Part of a small language model's weights: untied embeddings.
Each number is 128 + 24 x the weight over the matrix's rms, rounded and kept within 0 to 255. Layers, rows and columns count from 0. Numbers have three digits each.

# layer 7 MLP up, 640x160, rms 0.178, rows 249-415, columns 80-119
121154133134136115142131116149100130134104160156145064099086104141130138158121137151083123128115112153109083139114106105
120093135135106121144158136131116123131150152136128133122127125148156123145144135116142103114146121134161118156164149153
153102100119144131107126112128140100140094147125126123132118123160123108139135113112147135121113165138126130135129127135
137126163139144091161112189122103137135117088107137144109136161127127109103119118163139065109121114126159129118146120134
132159144131110123147122098170146113102131172158124079124099139154141120124152149158129143148143121132182125099140142115
152133134161097125148116125143132138066132135121107125141127160143099110112121152155156154139128085135124153123081128118
120113148062066144132115095126102123130085122138135099121150117147160160102104136106150143099175100120139166126116115093
141135123170137186065154150076187154150127123152119067099101134141119166128154081107156174142113126145117118102115120141
096105127164134155060076082125136177093168157114159140091121114096137084131113155102116102117148177132174114157111156116
157104141172146121151146144139123094150157141153116084102094076146172162128116098108076150079146140124132132094164085097
171135135132125136128144199170138113145072121172135177099128111095116133124113126137125126095170099097140178137096185177
137137111138140079140130120151118079114132087138116150126086140136119118136147102097133144100104140131164119117098112145
170135120110151100134126126154108095095109151121137101109142142146100105109128119140109109101142106115123148094125128137
091134113107116132116174134132166139141150139134142124145130124151146089122137125137129150106153166096126106097123148128
124110113108126106154142145109151095155134186116154089134136089171107129117113116129150154115115096127154082143113166128
123096162099164158116143153160051055090097083145148129088123146116137185154123108168127127131122123143156130164197087135
133152145108133109106163139153127128159115159086141126170098137158099120128100140123127097166113119153129134135138167131
148129100113098130124149151133158126082143133146128152121155116111123138135126131167147148152109138154130061112135137105
153127114132137112116107125117105155126155095146171094135132118137108091128112125150136102110149086106127183140155141127
150167119153110121115118156122138137133135099155136101111110159109138142091163150088125165131174173139127116109152127148
159156119125152104109116138086143147121111052138122095137118106162134153138119110099108131155092126085109088096117172095
149152095096124157134110177155121135120086116119158133130167157146086122138136129112117097106150153165120113096151109111
131158163101130156111160118132085106068099133143141150124142162176160146130122132115107132114114134143103109072122187086
190128141151129139118173168105149113138123126143140100132134121111135141119115123150102158113180170108107102119135118162
120119092091132149133121145156132083105136161103130125150144220144112128165106117112074129122114128114115138098130111165
110120090118112129119134106079123109123132121158138104110113121166147162110166117124161125132142087136124089119101115126
160145143106135146168077138101104151103159138141122133090172117149094176075165122136092140120132162126111160151152124135
133124173111156124149122095102147109116130125150132113111161138102162099123103116144142114105121138139090115109098100133
122115128133065161137116127138150080125128152100127123149152127139141142146173176160106150110148133126096136145145058123
122103146138156153107112120099127110122112134143149118158135105140124135171122123123138105119100122131138111124113102127
123123131145139104128152143145109133122154129145145171106151120108063114158102119122141147120127172149171098114144148108
138124121112144154121093113130148179162186119128135115140118155152125146143115091079130113125107123162108171142146160143
107192158172163135150127147129108131122109138153127140122127095150151141101117105118140148137094123099121100112121111129
138105154122130132127141120128133062109147151114119086106149132164122161119137147130177139112127100138141150116125116130
143077141165157104086151150138125097063103175103121134139131157132109115130121144113073144141141138096131114140156141140
117145144111097142129114152082161112105093097144130149123127090139119124149139142108157137110144090118092155131117109138
138161145125123161152181127162165144106173147198168141137127144109114143116154128091141128122128118108154151148173080091
109168172134132173127116175149127121105187139138169124081141147152134115132117144121145113117123139102137156118160102099
100173085123141172113109081172099110133118110120130107121110132163162129144085118130152110058124114117122110097130101083
115157175146149131136088151117156138095194107097147150109113123111132134145117108141139098103124160130170157114147183108
180123109135152143129125112136129111132099110095147146117132169099110110134155131093113138123119133124119118115103130131
149115145123112132129105104121154102109084180173135141170162126123142102097097138118136157108132179112107103137112151113
068169137125058146112070185128152151154147148125107118153104119120115133121126115127117157078094130083147110135085172156
145149140157113096130096121118102139111145150108132113130131085144118123111132117117146073136132115147140112101125115140
093143143129127161163095132152114135131145092117141097128157161155082098109135148094108124116063151115126093052166112160
113102143081101093160112161131101114111122109138123119144133148132101150153145128101133112155114163144146130136132123114
122108121122108081075123121124134085148095111106083113090174127115132109097115138090157154118126082114125143124105170079
150126154115145140150088131124160116119109113121133118107108112154140107171186121129128092091139113075123149129138153121
115122157143130145110090185124124127143162157187115115114120139142167142134115148131129127131144104134126133141151131147
163108143082124111127140081097151171115134141153151136129108131168115135128158079170124153111111142130138143156155136115
121129114167109159148134095122130115154132125107117147133215158144099155121143099131129125119144132135112141099155105127
170092158113132121105122099124170112161135113142101105126113164090136129100125137144160137129135141175131086129148115131
111164166074103129148083137105117095131116099158081169144133134128093100080086094135111130124092085102152116133139149124
149115096119125111154123113089127100142107133108119129148108161121150135116086144158119125124164161122117117133136123120
120153136126107144124152132095089123138151112103145130124132125130137138141134118124134134120150128153147117102128102102
127145148166140159162134167136121160139131151129111122116134118125136097145150134137137118132166135129121116173142129079
137150136144146142170107165148202120129148154140138154141116084168151087121140169113090091116138128137138151153120114153
135155137152097155133132092104101106128152160135168064083139176105188112097119111134105155082118129138126154123142103079
048150137113077082137081159152137152114139099127128128109133119115077117108125128167119126087117112139203165155179108125
150146130134131094166134165148112100104134132132123182152119125167117139148159112174128093132143123120110124092127140124
167105113121115067116123167154138190144147087131093133132145164133142147141121158087084162120122080133125117130104111117
101114105094132141143122140160070093096126115090128105120160127103105078125118118140156115112099109127119121135123161126
107124145141111084159139133120131105154144131106080137117189167089144113114105149098135148107094107089146117143129153111
158177144135102163121137138133102121136096153139143193155137109167133097154153142164155099125101113057161111153167138105
155157113125138118147121132106145122137153144130124136117120145116109132105146141141145161133116145136105139109121122135
102130145154123138114132094141134110111070133146135199149064123142124170119134132075141118128119163102172112104111098131
131140177103125161127112168081132133083125112112155140143131133117133177138184154134131168088115146172100107107182130134
094131166067156157122093123156104165166151113124134154169127158105137124156112112130083125123151149089138126160140126088
104125089137097139147085125124131137145151090118117116117182119121109156114128163120137134126114111107139100096128093102
142107118140138173107139143091138123097164163138169136146124092150158161153090135120107175140115150118166135131123137124
112117092171161143134150131111137077131142147127139130139139077151164137113114118157080130141138085144140126186158095102
154123118130165204130144130146150157108112138137147097127071114118121117140167108140158144135120120117098119144161117097
137098143138116134102084142159119135117083123128169139208119162117129137153090142127117150128163125128132126126097133159
118121138124106186114124158080121112051147127145151127094088087120126177144093085144128105102159123114141153088086129128
139090132156097108174136126144072105152077130114121129150081150098119141092124167146155134150092116122123055159132138120
122142129105090173153077137155129142124103140084128073080114130109109149164149159090087139116127118121135123114124117113
128107155122149132110138096117150108105157163084119120110157093141141110109154080108145125088146098150121136149145121110
124099141155154153174109152163144143122124144087178145093096119137130076151179115176121127080177139114135121130156124121
114133134135108113143120092156098110126092106134132153119150095099155116109105169119150106130130156149138128196176112138
120134124156107143067124144154134164085132141151149131114102158136166114165159146178134113142121093128083123116194073099
146201137136123097151069159126126113136141140152113168146102110145139047092115139154123072124127155110107125160113128148
141128110116145144155174128134129142118126120122125134129137131118132106118114070124125144116139094117121118100125116128
169154130170122098093154133126130140102149152159113139125122167142168165103143132116134135111124113096153115124129126126
125097145132130136130094077109139157165136127137101115111104093159154098130140103111109164149139169107207125116086106134
137148138113137159103160130057151080105140122115140101140133154096112126114117127133136095116096118104175134120159116148
123096150120176146102153117144145074109138144133149157119166154195128133143101127119135113131113123154128130057134095120
128133153148111105097120103162167135139117162080143137137122101160135088133114121148140135136160101130117141127148140096
110130174180134146088108138132124131145110136092135151145121129134146131126137142139106134156140151173084121158142079171
097111124149123104126095144137121135119128135085129113163079099157125132122103138158127103124107134134175090096153128086
098153129120139150100076121162163165180131154182155131116106180121131143178121115132077084148130141161129109136125131123
098111123123120146095128134092102126096113120109074111149126112150150137136121170137163136134158131126105104115109085135
191132146109111114111141159138117103104117119127104119149129163138133106114145142162144119094195113101154181126129092108
133108149105118124109132121111123126164093164118077118104149123132117095140120105133142132101140145131143128149112142075
111118144118135172120125165117169109145164121161165135181099154145111110144149128119111138100145121137148089157120125130
115114137149132097168136166114118123132083146130125175130147127119145164122104123144163146112119118114114158130130139141
098142112147138106123100084122144138104126157095139130154130154131111144102159111108103127122116102125147126106159168150
161120126129100114162140130145120122094103084186131129135121098136113146169099119130127137164075168122116147105104145147
106186141115139103115137103164139108090125085112089124120088109139150085129112111188095112133126126096144134128158129122
112162119153131109106134086122138131141090147145135122148165129116116119139109121111129119133131130145112146116107072085
136151162111125126128088092121136089073130153142136123131106131154130133177175133168150112151145131106138151099131178093
103163117139103109154152133117065160142141102139123092092126136145100146137137147116169128127094152138157112127111116074
146143181113125137110083133118151136107134112133145112089169147107119098067104111137088094094118128158169135074085079102
136089091118136093132123139130105095110105106102150082158130127135100119095101150177144146132139113149131127149120110132
129161125141125131125139122105136121087168106117132104108104128131125119106067136127147123120104095157151163121108097122
133161129136118134141145145136106112168113119152150132116151120146195084087113100115149092115167109121129150132140130128
142150153144120120114140135125124162122113117104136141119150119120137130135116145156106110107128108127141163116133176108
111157129076070090146135074090103141086096152131153124149113120117129114156138082120080146131121140122133150164126099125
126127121132075114148126140149134164118133103148158143121150152177148125140100135151132087142115108085121129120123111157
127118143138144141122133120142118153143166157148144101139162150081120119162128159135160105130146140113158100146152113132
116135166142111195140119198162172115154119139100115111074138159123118174149114108128139080118114088091106094139186113132
150099080107110129101074144137124132104157140163129106141106141128139122120100132161085177138102138077184128137104134140
167119120150139131143110096122134112145161121150119152155117137165173124113112086112085152122138127136136149151102118139
094111135150087112122128111121107117077091117144159141138160090172145131152136113095139131107142146137135116131109140108
139131108158129140123129121135124131123093118160165133130128142118089176136130136143133140130142145172081111149098178153
175124164132154080100099127163102157119117146114135145121125150103129102093113124153184125150107114137126101101112136100
129125142090149161123125123134119092133133188101164146091142057143151102128098135102143144073120116121144086143128121152
133158120123153128160130103120135111154125146124162085143136132148116180153103144151133168130154128109162113113123094122
149057111156116139118119183114125114103099161105110100093129091111127155075156136111086148139129117100161114137121118111
097095150186092120099155122165133174127153134058109114164110135136108126121159120161141144122097160131134157117111127094
148145157115160151127138153118134134118101128166106126180088144148140106138116078164118116102111154098140113135100168084
148169150128118118110108162153147118148165111131162121154149108085100063161096093119144110133112148132129159127146105096
152145089119166136100134116118106112167131142098182144116134129121106112140127113152125137128140105126125137089161129111
126141152163135124134123138130121115079177118125069118112117136132139123141112089140128158123137141110120143098095096147
154146149093117160090130143144113117147139139058176139135122097132127120102109148125141062175116130130142098181086141140
113161130122137127109137115189154115131150153108128111131130147172116118108153203122126135116137096139188133092153114121
127126172136160131101143136159162091115138137153119136107127147120134102114086122126119101126122140169109139109099122099
129134122172107156157116135144139126103121113157095111157126095132161137135135129154122146139077161104097128130121125103
111084109139135175148106105113114168133129137139130102131126134120139121141138088109146134104099141177121129114154089111
128112143088062117126156102120107100121110158123159154151104150128103107130134112164141111081101142154135115119150132090
143141129126128128106082147138072126107137113097128141083096110162163147134170155159104179122123169115100121133160111143
164108155116136124167085098135154102131148166129131112101083122135129183138128092132158133090141169105140131115124064127
128125133132158156108127106093117129070088163111101098119149103144113156124113103146093144095114125110116133102159170125
159109149091129145135129095118117119119133089137124135106127150147142123153154143129134127125120130121126117090156101139
096130136166107152135136142145130148130094140135090115186136158112092158142097127122114111155111153118106117120113135089
134113151107118137161089106125143145118146146116137136130131140119117123134110129056144129124149114112137148110151103112
088136144164084152125137145124120137128163134141117128112157125141161121130158070146141124126143136126124108127090114118
173153092149098149146101117132127084130156147123109130099107099114100113118137167114123098116090140080131114121116141129
107101141142101131152166141139139119141171120119136141156142135098130120139132136102146126119137145104146145073124121122
180131146167175161099102133135148125142105116138179036118153147117140100128085137104111197136134089101134124143103170145
144109128142096164159145132152124128125118128140131129137105160120128104120147113117103110131146139132124128099129149152
092156122138123126105140143119111133125145159107163143120107120133149112120131148134102107163151114134151116109090115094
078110130136121142132124117112116101122115118171102110121132137153129112126111111098090108107167107150132124148141149097
143144196128127112098192098107107153146143121130117130124131061136110133136150118108183159129150143130118117131120109104
110155117151138127114096128125120118091155154137138147158127123143123161155126150167119136144123118142131088134121200122
117079128142143115144142149192132159140157136153134154126094136108096148171142141118116144122107113123099126124116191122
174084143124155116119091121176135124134127158110139158143134107140130108131087112132156140099156153136082141088112129132
146128181116143119115143162159130170127142164098100149178143186116135163104110173128116138141089132153144161128094148083
156090099149115140119142135115120106121130135161151147163146125108140109094124145145094145106160149118081110111138142107
136114153112178124116102118169115119134113150136110133141159167144127147078099149114117108111121154106112111103103071112
137093146162168126132183095161153101118154118122114121135156145165141157169134173134095113123177116124127182145115096118
125128152132177109145138095128122082128183087099107111115121131152136114147119121195133130121117151106118130135159114099
143138110153094155129107127124136136104111148150144115118133158131096091132112110147141169120112098106136149133115193122
123126131182138134095107069105119156116127144102136091079143101161167120125129115168144128106173114147121149133175110147
154092112112133174152118140150108159149123142104140140143130129143161131150096133181112116093164149164105137109111119074
105123107160127102170123118099140145127089120127115133133084128119158123110122175172116128121150125119127158130136178130
145083153139115084157160115168121119188144152151127114110092126115138112100082130133076166120092070157141154102101107073
146145145119132113118125119104100134150089119122126127086118145184121094118142104095135124125089117143104172135105093136
154137114174150149091111113111117100144096121084142149108162137095142110135166133130115117143093102095143144087131128150
154115111150156124148138149181156138103097100125132149120094122121146085134091099154072154132155130091131098123127117089
159130127147083104091135154150134161123203118113087148128106153130126159107124156173139123146133111175159099136132111090
152151164124101122113085150152146103124189147150129080124112115137114112117138110124115121139135133109103082111150080103
111143107165120113171099150167126170148128142137156131108104121095135112136111142111099128108133156131160082107092109136
092127147163149100147144124116150134081119119152124119147151111130127123131111115137068126148076167135106107135124092121
153120112134115118116131150106119150122138150138162095114140170133139111156120168115159104073097127072109097128133157140
155102119103108136116136150156117204135097117123123156120105133136140094118123153142087167141092117105131151109164171141
107114126156116148141123149109118106152122172099135114109145126139104114159068097168127123111106135136088112153143123139
173076130141097118115165110130161108125156143113117094108111134129155142147092139107074139141134145124159122126110113119
# layer 7 MLP down (transposed), 640x160, rms 0.135, rows 249-415, columns 80-119
121129119110109124125151147128170113131137130138109124140083126100126113101159157117116139141118105141121112141140142135
116140143127136136167146099117128146125163130095168069133147141129112110124112155196141156115147121113163113117160118065
152142101078151100078113142135148132138145123112101145114111183126112158168136156129125163148170098147141143142147145110
099103124135130136142171121169133170110154129121121097109123117138131114143125165155121118128135171128148160128137118154
108114091126144148126146213118123127139090096089143147123175106079183132123099135106085145080122123139122131156111103141
130121136079120083115106139108108180130099106102161144084130166128136138201132112084111110128155138097081148139158149126
115115064153118100123109130187120138115128170156102099125148087091159124131109128119104112173106110165144110084126106116
123123102133093155136135084118108129101148142086111115099105129142052117121107149133140158150166124097139138141152088144
142189122135156108093126129135079110110117082166169136131139126152115112094104148110129107152102126111181109111147109117
119143138118084177133135117134130110124159132157095149118126141116129116155137103141089153177206138166131148118146166116
098144118115167108135173122106150106100107155142062126141111106106067156088086170122168087087097132147138188114124155155
129117160065124141129074082161135150124167183132134111133147062155102147105145113129105097145152136149117133139157134107
144122163125093120149126087109146158127116102150138130135119099138082127076119120099156147113152122114120116124142086107
157128139137089133136110117093113099133113110140147136132113128106166165134125123107118116124106161092061137166149117122
139101137133167144138111125107098098129158158130145152163116172087140134134159139128111104182144143107133134164138099146
108068146114132119105173173137150139150121083113116122126146156132101141144119173155124141127120177134127144153134113088
113132130123116144147093137136125138131141127146146174099134114041183120085101105119133153097109152130142116157096096143
146154145142168151158129133137173146164136118141170114144143110155132162128152124165110104133202149145108124094131126151
153147139117119166141142129119137095147153125115112115146097140136151125154153142126122156183122127130095115118128123134
134118125113127120143117121121103111127126142097106113135147135151144106127113117140148131117161144090164124112099109129
122136110135095116109188124122131125124152126141138101158148142154166111129116128067122126110078137152093144125138073136
125075148147136088120157142111126144177109170147111122154082082134113134101110150098132099157147123073161122111146139123
123120121105118134169148126133162128131093105122165103138100158132088102154135143154120137084156120138150148135145158097
170133164122148186132150150118125092132133109131112127114117119124088209133079143129119177117123156114119121102103131117
127149156158130126088111152150108145137157138102122121137130113169116131067115074138144137141160090134188139116112075130
137117062084130139135135121119133097159166107103139098090131123082122118135142139128158138117126170115098113077114140131
119103171105144102086166157115121148080144120100179121115113087112109124134114121160139112137140118186106106103122144146
155124120103114096128125184109065123140145122129125150109117117134110101089126167140136122107093120125148147110133138094
150132123157144122130128141163155151162108195120099110134168148103137108141182131129125163118098118093163132132139111141
152141176110158130150114096185188107188108109131139077146124131144102118111133132112182107083130146095098132121175120098
148157139100151141113135135126114148142120141139116106139122163164086160123153124127135116122109092137154146120128127137
075126113112140119123151125130134091132163111122115137128168141143103141091155108115087146141132107126103100106181132110
097115127142113106123129134099126125151120112143116147152140127109145142048092139148076126155132161159128112103119144159
160128071136116115090140124168139129155107132126119144156127143111142090113132113126151119163105142154129082156136142101
087152111128125144145176103134184122159113144118133134115092142128134150113132089145098140127108098183087129135157093081
130178123133086135091150113161094116108139182140145135133129123142119101113123151094109109139141129133118111108082118107
103165140116092169132140105131130145082131098105167155131147105165134140151157143143110149147148146103081136146119163182
122142072182149129134155124077130105101114128139136122147151095160098124133132117125121119123076107131090108109127152137
163161108159174084150164161140113098174119061141143123135136103156167157131111139083127136112082119119118137140160100099
127086099071087120089163120092126153116128088122105112087087143159124101115090091154111101141177127154105150067137091122
123115119108128116098120128134122162132124149135099156119145090110151125188134124103097092136139169118119102119107133133
133142107117127164157133117096127112132150102125102181117152164123133090113086123145155159172121108132117147127134118092
060108142133091121092109124167137092151173102182170108137119115114128090135155121155118113149124067132117159099144158166
104132150160074110137129169078112134117106126130118116110104100126120162092118111093135122149150150136154117130093121097
125071081156134161127155149124170157113133055117069131130146115109119143129136112154123138156096096129135120136145102112
122131108135119146101197111153165138112149130142143151164114113125110122112128162152125142131086130149161121100109155171
111129122093153109140095138105117122161084154121134147102121114132154126140104140137140118118104127114135134092097141118
192134166129134144139138098149136153142117097172109121121137148142140110102113141108146118143130123135132158133115159104
105124076138124136093147080128146108124129122138111143192110161150157101141133135171127149114127140134187124161113098112
143116167158125135172087125102140117091157155124158135108118127131149110080138163095161123128099146121119150128144140150
104122132102142148151122118106133120151137104123147082127185128146147111117110141162159128097120144094101125105123113106
131111133129110130129141147135121161151129113121182106127139113116134136101137136136086122112105140130160127135092088123
111117178148148160127131133122098124100144125157110139167124155138151161103105156177111137082140183098189175147167094167
158111141160078134147132119139131148133147131078167136124151087156094114127123122094133085134144098116101139101138109135
136085106119135146091098112168152108125134118130108108115119115140103136115146123131172130128131102106150119175133154158
134106132122120123108091121110104107119127127147132118119121093173131110133131140139117105108115118122141094118149133137
136113146101130115118094114073146146174141110137121142172100098147102127135131152128174130113124199109115147071147133147
153094125141148164130107065122126129123140137111117101129148169186208159122105136132153132150152139119131164140114131104
096140090149162089152095132133123135105145135120142166148127114131139070108140191102139139185157090151135140161151178099
158123126102141117110086117094129103146094078110173090126105112153171118108113131132132185155147189127166120141122140111
099148120163148146126114121103112100134087088142169131095153146126128101120119136113101137120126088111120116084143117138
133141116110092136141095133129147171101141122164095099123109124129101137093180162179131157119112142137139126121157122107
103088138105155131169139160122118113141106120121101155128110126126134102126164110104146083145157132093074138122120162100
127107143108100103083127110193075112140105101117082148101134108092154131107145142095086087128094150122120155127124179102
107112157131124100159120150119170132117120151130097165133164123116177133121111134139141109112122141120111099120138125144
106145150138130135144137146162114108151191098132121137128159151109119158089150091169115096114161113127137161117111120132
190122167141160155163161135113142159098104110127162125109104131125158091116129144096107157152119150110106129169138144143
157126122125059119132100150109133146147126185101138170140079125130110187122106119114104123131144125093108124116113094103
090127131139107131106095128106124114181133165143107139160177135133111125133140142146079126097114138132140076123118129143
123108129097141198175119108097167158102097184195142092077117119088184144151164142117157115118124129141104127126140081101
133152118175138129169108115147158127131162126149113123148129113136078087156133125103178123088099156182141139097127074122
145118156147114141127109108115118144096141112090143072154116147135108169095113155136090083161151123170165102133128164126
122116141118145098096096135099094115142079121117162109108095180136082123114136124098118174115116098096107092118129096131
165098126154120170119134137090101164151118104128127139126140126150124151125108140148124100133120144170102117142130179133
112115131165134155156120139174142129165098141134135110156099131062090162140134120105132126174144125176124127143147166109
097130115074113138134110133133146128118108087128112130140109105155110125130132129128162159111145105126129102119128106150
120120144145115123132113166072183126088107130151101144135135119138097145117106111128152141140106168138111127123116119069
139155126109119136044148161163157121101102129153107150107125103142158158144129141132131140125127143091082135165133104131
145119146095103120135116108159148131134139105132175170119123136142114136183116121133130142122131114130138151125140163128
085146136095131133116147150124177096123131128092091151063105127130116091109146162127101133148124068096163133177122173109
154128127108150134174110131110117142194102129118145134134076108116129129139153125119114121108114087165099092120103102135
127129129139135089113133106134101125137123149127182159112127122123098084136139144121142110133128134135136138154140114169
111144136110146107109161115082124131153148103146099125106113125118155116108082141181108127157117102103167133122142123128
137115132176111148169112150176157156136080142150125161156165170125157139170162133150145091135140129135116112114106140163
164124130154148126125119135142143101150118098126122147139141160177102144107129131102181179164093161108146141139144140129
100173150078073130099110185161141129160100171106110090165135140105157164168128132086127123124132167154147139148150136115
088119115126144121167092086122096112185120096102161120164137115147159108169133121147145136152127198154147135115126086124
106156102104149105138111140115106144079134108135122116128097133105085145154120126098164103100123125130140158110131167129
157118150178140139158138142115142121143168140068133130117117112106179141128096175136108125130156139098151145201129137131
145127173132138101109118105137168142130120139150155148101109132151143140137108104138137141160137099155124130111179118095
139063126133117138116147124153109108093090189104112125123137122113163168107124093104111120141120159110192129187061092144
140136182157089132143097131129086129124088174133130099067105125059103136106127116144121165118126102102158179145127128180
124103185108191149126138127126109149127106121150132090100095113138098139150134144142159100126125144145082125110102169138
119131127123110165130127107052131096119141158133153182068104141130133135124117105147172106129131102161116093111078122132
144119116104146154128136144137130132171139058083125112151157117142119163153174131115151105132150155144102130136120153156
134119113140129107131151147121132120142084123115144168129152086115157140127142143123102142150142109082145124143167105170
117184110116143107114166115127159104110146117127179118124151162127156108135124137121144162131153149131079155126127123118
073135102115098124127150119135149122131138174134089128131113129113134115078109125117129123157099110136130101161100119119
122113141133145111124080141153144113142146187119093117128127165150086138149103158150107137169124101139141135162163150079
096127117148115121149134140161161118194154141090130173120114167105126124137113172099145104102123123150138121079135139130
088117119175113109160107144095150163109093132169146113093127170131112117146114146121118137142125120169131136141175136130
111128134146158116124135147146113127137131151113121154112142108140140120142147122160126125134089128113119134166044148132
152176169151145134095127152140114131178096090160135130140113121102121171126157142087081120108086145134131111126155149131
172102129115160144139115121103119147101111094164116094133127103185089111113108150118132111120111117165196109112126139131
150109139149130137150127104145125135120141097139138111158169138136147155071102122140147134127153109137157123106125147118
142119164106129135105149162161115152142140098091125163114120135113118161143082182143127145103129107130118134160093161147
098125137163139119148101124176106163128149196135121140151174102077119079108132152140073116156111142137134090169135154151
134150099121147167076128093164133136142103138118120127108102114105126184064153171116102136128139127128102131084139158122
123143154149118114124106141115159152186163057125154125153108123140142120109142125121101142069138107089107162130138111142
105176138134070085179142095136136114121173118148143110125136095145123070151182109121116094112197096122125126088107076147
147172160115095122135139191114113143171074120129100167161112157095142183143199124118117095145083140136160123129133091187
129127138139145104143135120124112135134122107094137114123147127129121082126179143136124157129114108136155152139113151149
129092116116188112132143154145155143152130109103138130162127161121145128123121169133148105105129134179092151086135152107
122117149095118123145100156162112161115130103128137130140098104154103141106130156104113101138103157148101122109139107109
122118127131113122118118100168138118166112120158131108127159096100108082132122128139120101102142123147152155086165124122
118102132140134100111066106121111121089167112091158101156146140142155140165069082142092123151145145131167135117163101140
149101129187122149106140104134120114203108111093094112159132094098096139117134114083122108123127141145114118128120122149
140196122148148132112135105100121174137133137112113108103120103093130135107163124180130116110162143126136133052076139128
098071135149096128121149113131112123136173117074114173149127182099090156112123144136116108099136144117111132083138121081
101118101190100128142124126138090125142108147118112135093129103106117125152118095121118140149151099118150140091121154152
135147109102119120104160147125156108087141079145115136127159114146095140157121129084120127174125099131109129132083155104
071123120133106143109104099129144106138105103120148148153163137120099125170142107146090093112152131148097140137122119151
122131093128148154157144133089147158079157143137125131130139101141110137122156106129124152138119128120137102151148081136
102171146095077150121171146151102079112143126138104158144148117130104068130143081139117045141135092132128150156171159140
144148138083081111136101132157163094132101156106111125068115127119129158148133096155132131095104161147118190144109125144
114122125112106133131081130120106101086113130152175126124108142137067142117124126152084146134131102124148108119125167142
134137105127132100117137128117139137152118122120146098149143143157069140112124104070172101099153116159148125132132165118
118145102117149135141187119152152129074138153107084160112152151116132143121146094158164097145136101162136122137141104136
159147159212113155176134151124131130129145152123188124099139088134116144146144109147208151190129100119135128140124149144
179176122126112131103071161125103096130172122134092131118086071131118108119150145161126113094149117171133142125129094133
147145096149102151127106117153109137145124117111173097127100120154155145157137120159130164171130115170154148133106112153
113146124140125136114119068122090140140120116115148137130095155124147081130149118149141143109115152092143113101149138122
134140127154116091095097129112128123144135130142142145153100137100133138142132103142078104127138117125146098126165122138
111137125136136151144083157152132102100087096123158113147095157107126091139085116136156126161138137148089129096131153071
102118101129132125147141122135089145152113135169111150109122140141118144118147117125165138113131142103146108227139164136
117116136094135138127097140124170128127140124148127110135155158153142137129132138103117111116118134157155120125142114139
158113133137113067139116149120187137093121147071172096149113105174130115133113099145130143123125112084134141116114134110
109133120126091170123094158047096123164115170128097140132158172192131150087109121114117137116130157101131098135138157145
105138168145139161145109158113116147092144136163128084136090146136115174144085137165157131165152115109126149120083136126
143134147086141100156105094114109142120129134128106131128125164127120149092130148162095113176098102194117118122133171132
158132134177104130139115118121106112159133118148168131123135100129163139141118153137127099123160150142110161159140117118
158150146132118118142111136142135110115130133135103106123095132129151151114105126137113102103143136102149115141130062119
148058101167180147119084114132134154154113106124131133112116164152162105134101140100107154126100170115131128126111164126
115076116147095122117144155100160138093163094129157102146118124122152107138111124149171118066077110125094125137090119118
112121142118108131162116085151133127157088105136108105134181132150129120129140185151156130140137151111166110131109134141
147093121140164146106123151134150154158156101113109132078139092100110116142117143108099124183147135156180133151143132158
132131159166131115096135085144177166049104143122133056154105075143148119116125147112122176177121147148124139126167100174
095173155118162112112156142111143122150133133105118100098110162144130115130140122100115122194150149152144137092100142154
096114111092154133153157109160134099175142150150090153158178135130150127122118126084102098125111150129134124119135124098
144110135145096137113161141114147140095141087128138122135134125105136148156111130171108135080138075134152116127155123119
128123153146170134099123079171110123125147106188093140120127102138134109105108090157135124147119157164139128090125148156
110156094137095123122156110146112105122161153128132114103141109103092080131143117131139186139144126131129118111108157145
092113117092127132110185148128158116164154127205102119128125150108180123111149117110166103163128136134153143103180099140
136144180107107108114122155118126085105129141148105114118125146097108109125134100135106132091123093150087120127152130098
121119125119132135093124147122138163141135131087132135139139084133118100104160110143119124106128163096102133109146171139
122151106086167122144164128088131155193182104112100099144106151105132102105118116118093136121121166093113134115146089110
138162126117141128141175160122121137117167122118156164151136097114155171122092114156125121100133117161115087120127136111
146134135142149172145123088131143118143148119141135114115157124099142144145131142120147137130088117114085111131121127139
130149141118153141144114133162146118107116131142112132168086132132131136129149163124138144107097124122109128098107150068
130154141129117139157115147144145107117118128144107168081105159136119135114174143122117146153127103170141163178135122105
129101105093132120107133149176117173146158111172179122122109103123088098070148103127126105163139137126097067116127115095
119127100122126049097115153150105168137115160124146122133103094152064103129137139151106108149163162179151156141103139159
159138120151175151128134159094144121125132156150121103152108119155150121163136121116135122154132124133109174116117128095
174124125121114174071134152119108115112133133108141140130154137112065112106110147169127135132139163126167130128156124130
134117155164102101164100125144138094155136122110132110158150069133136155157147130124150121151141179127121171140135161100
099173100135111137097147108129128133069124117122115139126123140148125152143092122113160122144135135142191103151108087133
145148141147113128141116082146136094111169134125151130109117131142124129117132095101148135134159159140145139110072086102